Weights of a small transformer language model: LayerNorm before each block, learned positions.
Each number is 128 + 32 x the weight over its row's rms, rounded and kept within 0 to 255. Layers, rows and columns count from 0. The size above them is the row's rms in percent of the matrix's.

# layer 4 MLP down (transposed), 3072x768, rms 0.0316, rows 311-316, columns 640-767
size [ 99  94 117 112  89  97]
[[174 137 126 130 136 125 110 137  60 119  97 136 149 142  97  91 144 120 133 142 132 101  74 135 169 132 155 127 128  92  83 136 132  85 152 117  95  96 139 127 107 111 115 107 151 140  77  59 140 174 135 124 103  93 154 106 125 103  99  60 183 117  91 118 127 198 132 137 134 174  93 134 128 112 231 106 111  89  93 135  81 109 117 143 154 142 160 179 129 127  72 148 107  81 118 139 153 136  85 158 165 132 131  86  86  73 106 146  61 106 139  93  85 139 105 103 129  95 129 131 134 204 140 155 146 152  77 105]
 [163 155  87 116 118 153 165 149 123 130 122 163 133 110 168  92 162 184 181  89 144 109 127 101 129 124  82  85 127 155 109 141 218 121  94 147  85 110 160 146 177 102 138 126  98 124 123 116 111 104 144 129 171 119 140  81 161 141 165 116 176  91 134 126 124 160 146 125  69 172 119  67 165  81 135 135  86 104 150 201 164 104 160 130  30 135 179  70  99  98 152 166 162 127 148 116  91 164 169 142  98 139 191 129  95 129 157 121 155  75 140 156 137  98 134 189 129 141 156 143 124 144 154 130 145  94 157 108]
 [146  69  86  61 199  69 197 109  91  76 144 135 157 135 119 119 112  76 165 123  54 144 162 172 126 131  59 153 146 141 111 135  98  89 142 156 166 200  44 108 105 107 156 138 176 174  89 145 124 103 147 105 154 106  90 127 132 137 151 112 136 143 147 104 123  77 103 154 115 123 141 101 113  73 138  95 119  70 127 167 165 199 143 125 164 145 130  91 166 147 106 147 159 110 117  91 118 130 128 159 165 120 154  96 125 182 144 110 118 167 114 150 125  49  83 162 120 114  88 124 120 150 108 139  96  91  86 112]
 [138 112 157 108 185 111  91 155  99  92 130 139 115 140 116 171  94 202 128 146 132 116  22 125 154 142 110 183 138 142 113  64  92 234  96 151 174 125 132 142 111 151 152 152 133 122  61 127 130 148 137 106 183 141 173 121 144  67 124 106 111 147 118  87 108  58  89 120  83 149 118  77  78 100 128 127  85  92 153 108 136 128 171 119 108  89 129 105 166 124  96 131 120 113 160 115 123  89 144 127 133 154 212 147 156  70 167 176 134 111 133 171 217 112 158 123 102 100 126 124 123  95 162 124 202  94 122 151]
 [152 100 145  99 116 131 136 104 117 132 147 133 118 160  75 175  89 136 153 129  99 136  78  64 187 108 108 116 151 150 201 127 127 146 121 127 131  87  80 129  96 134 109  95  96 131 122 128 149  47 145 118 178  73 209 183 140 165 164  88  35 148 148 118 115 179  89  80 100 142 116 108 172 160 156 139 112 141 110 146 102 148 118 119 122  25 115  80 145 159 114 144 161 198  71  50 164  96 130 200 125 163 163 134 118 120  22 103 140 105 122  97 114 100 138 137  91 111 134 155 153 167 115 111 172 117 177 139]
 [131 104 103 173 140 130  92 116 161 139 141 111 133 144 123 125 115 101 109 152 120 178 135 149 116 168  97  82 130 141 116 108  96 158 135 145 129  95 125 133 171 143 200 117 166 120  93  73 162 141  95  99 138  74  93 143 126 163 115 150 149 181 144  93 164 109 132 164 193 118 109  96 113 172 123  96  86 181 109 121 160 101 129 160 161 189 135 134 174 150  68 143 110 113 143 169 135 100 122 153  90  60 138 104  98 101 131 119 121 117 116 104 166 136 135  83 163 109 141 139 111 120 139 146 199 126  89  83]]
# layer 4 MLP up, 3072x768, rms 0.035, rows 312-316, columns 640-767
size [ 96 111 108  93  95]
[[ 74  72 107  91 128 118 141  92 109 255 125 101 143 141 117 104 200  70 126  90  84  58 131  45 137 147  98 134 173  91 128 180 161 107 161 116 150 137  96 120 142 141 146 106 183  81 108 132 105 148  69  77 117 126 119 112 175  98 172 116 109 187 201 152 135 182  90 117 179 113 121 154 155 144 146 173 109 121  95 136 153 183 167 100 123 190 129 122  82 132 130  95 130 184 104 142 120 175 130 157 121 146 105 150  93 152 109  70  98 109  94 126 153 100 118 113 117  79  76 124 185 149 115 144 146 134 106 103]
 [116 135  93 121 130 140 112 155  57 116 114 114  79 108 120 186 159 121 171 112  98 136 177 107  75 114  84 122 110 164  62 134 178 109 172 174 140 133 111 163 150 142 194  47 129 148 126 165 163  68 109 124 171 102 146  83 138 115 133 128 105 140  41  93 115 106 157 153 162  86 102 147 126 145 132  97 140 152 100 164 111 127 126 108 158  89 190  98 115 133 110 142 143  97 115 174 184 114 143 143  96 104  88 181 162 172  61 126  92 113  72 156  80 122  90 145 135 108  95  97 116  78 132 148  86 113 142 110]
 [ 86 144 102 174  34  92 199 146  76 135  98  85 138  97 137 143 185 102  73 142 166 124 133 154 106 116  73 111 110 154 101  83 130 120  83 137 129  76 104 169 102  84 132  94 128 156 111 128 196 115 131 105 169 123 191 178 114 164 179 113 153  90 143  98 110 117 147 138 176 190  77 123 161 102 106 101 162 186  89  80 126 139 111  65 129  50  99 152 187  76 156  91 116 117 126 165 102 141 157 172 126 121  92 145 107 111  77 110  97  78  85 171 116 122 149 148 108 107 208 168 145  87 182 124 121  95 138  91]
 [ 96 132 104 122 113 106  77 189 109 172 159 119 115 148 130 116  91  75 154  97 116  11 123 132  52 143 202  63 175 129  84  83 132 110 156 144 146 142 128 117 128 126  48 143  75 112 162 133 100 139 124 130 116 112 133 123 111 133 105 119 186 147 131 119 118 114 128 128  85 130 177 138 126 117 110 125 186 161 122 119 161 163 123 108 120 140 144 142 141 128 175 149 112 144 160 181 129 154  59 148  80 109  27  98 188  73 162 118 100 156  96 102 148 108 116 131 138 129 112 109 117  87  93  84  92 173 122 100]
 [ 96 126 114 148 151 104 125 123  62  96 133  79 154  81  92 121 102 168 162  72 161 123  81 143 150 123 105 128 168 119  91 114 153 197 167 178 169 108 142 129  62 134  81 163 106 149 140 151 140 156  74 131 113 101 131 149 122 186 128 111 111 104 109 133  95 188 124  71 108 112 175 164 115 131  98 133 191 146 151  95 121 196 137  84 159  85 119 134 168  71 175 135 117  99 130 186 124 111 100 120 165  98 101 115 175 131 147  96 103 145  96 111 116 133 139 151 130  88 145 108 153  80  97 113  95  90 122 138]]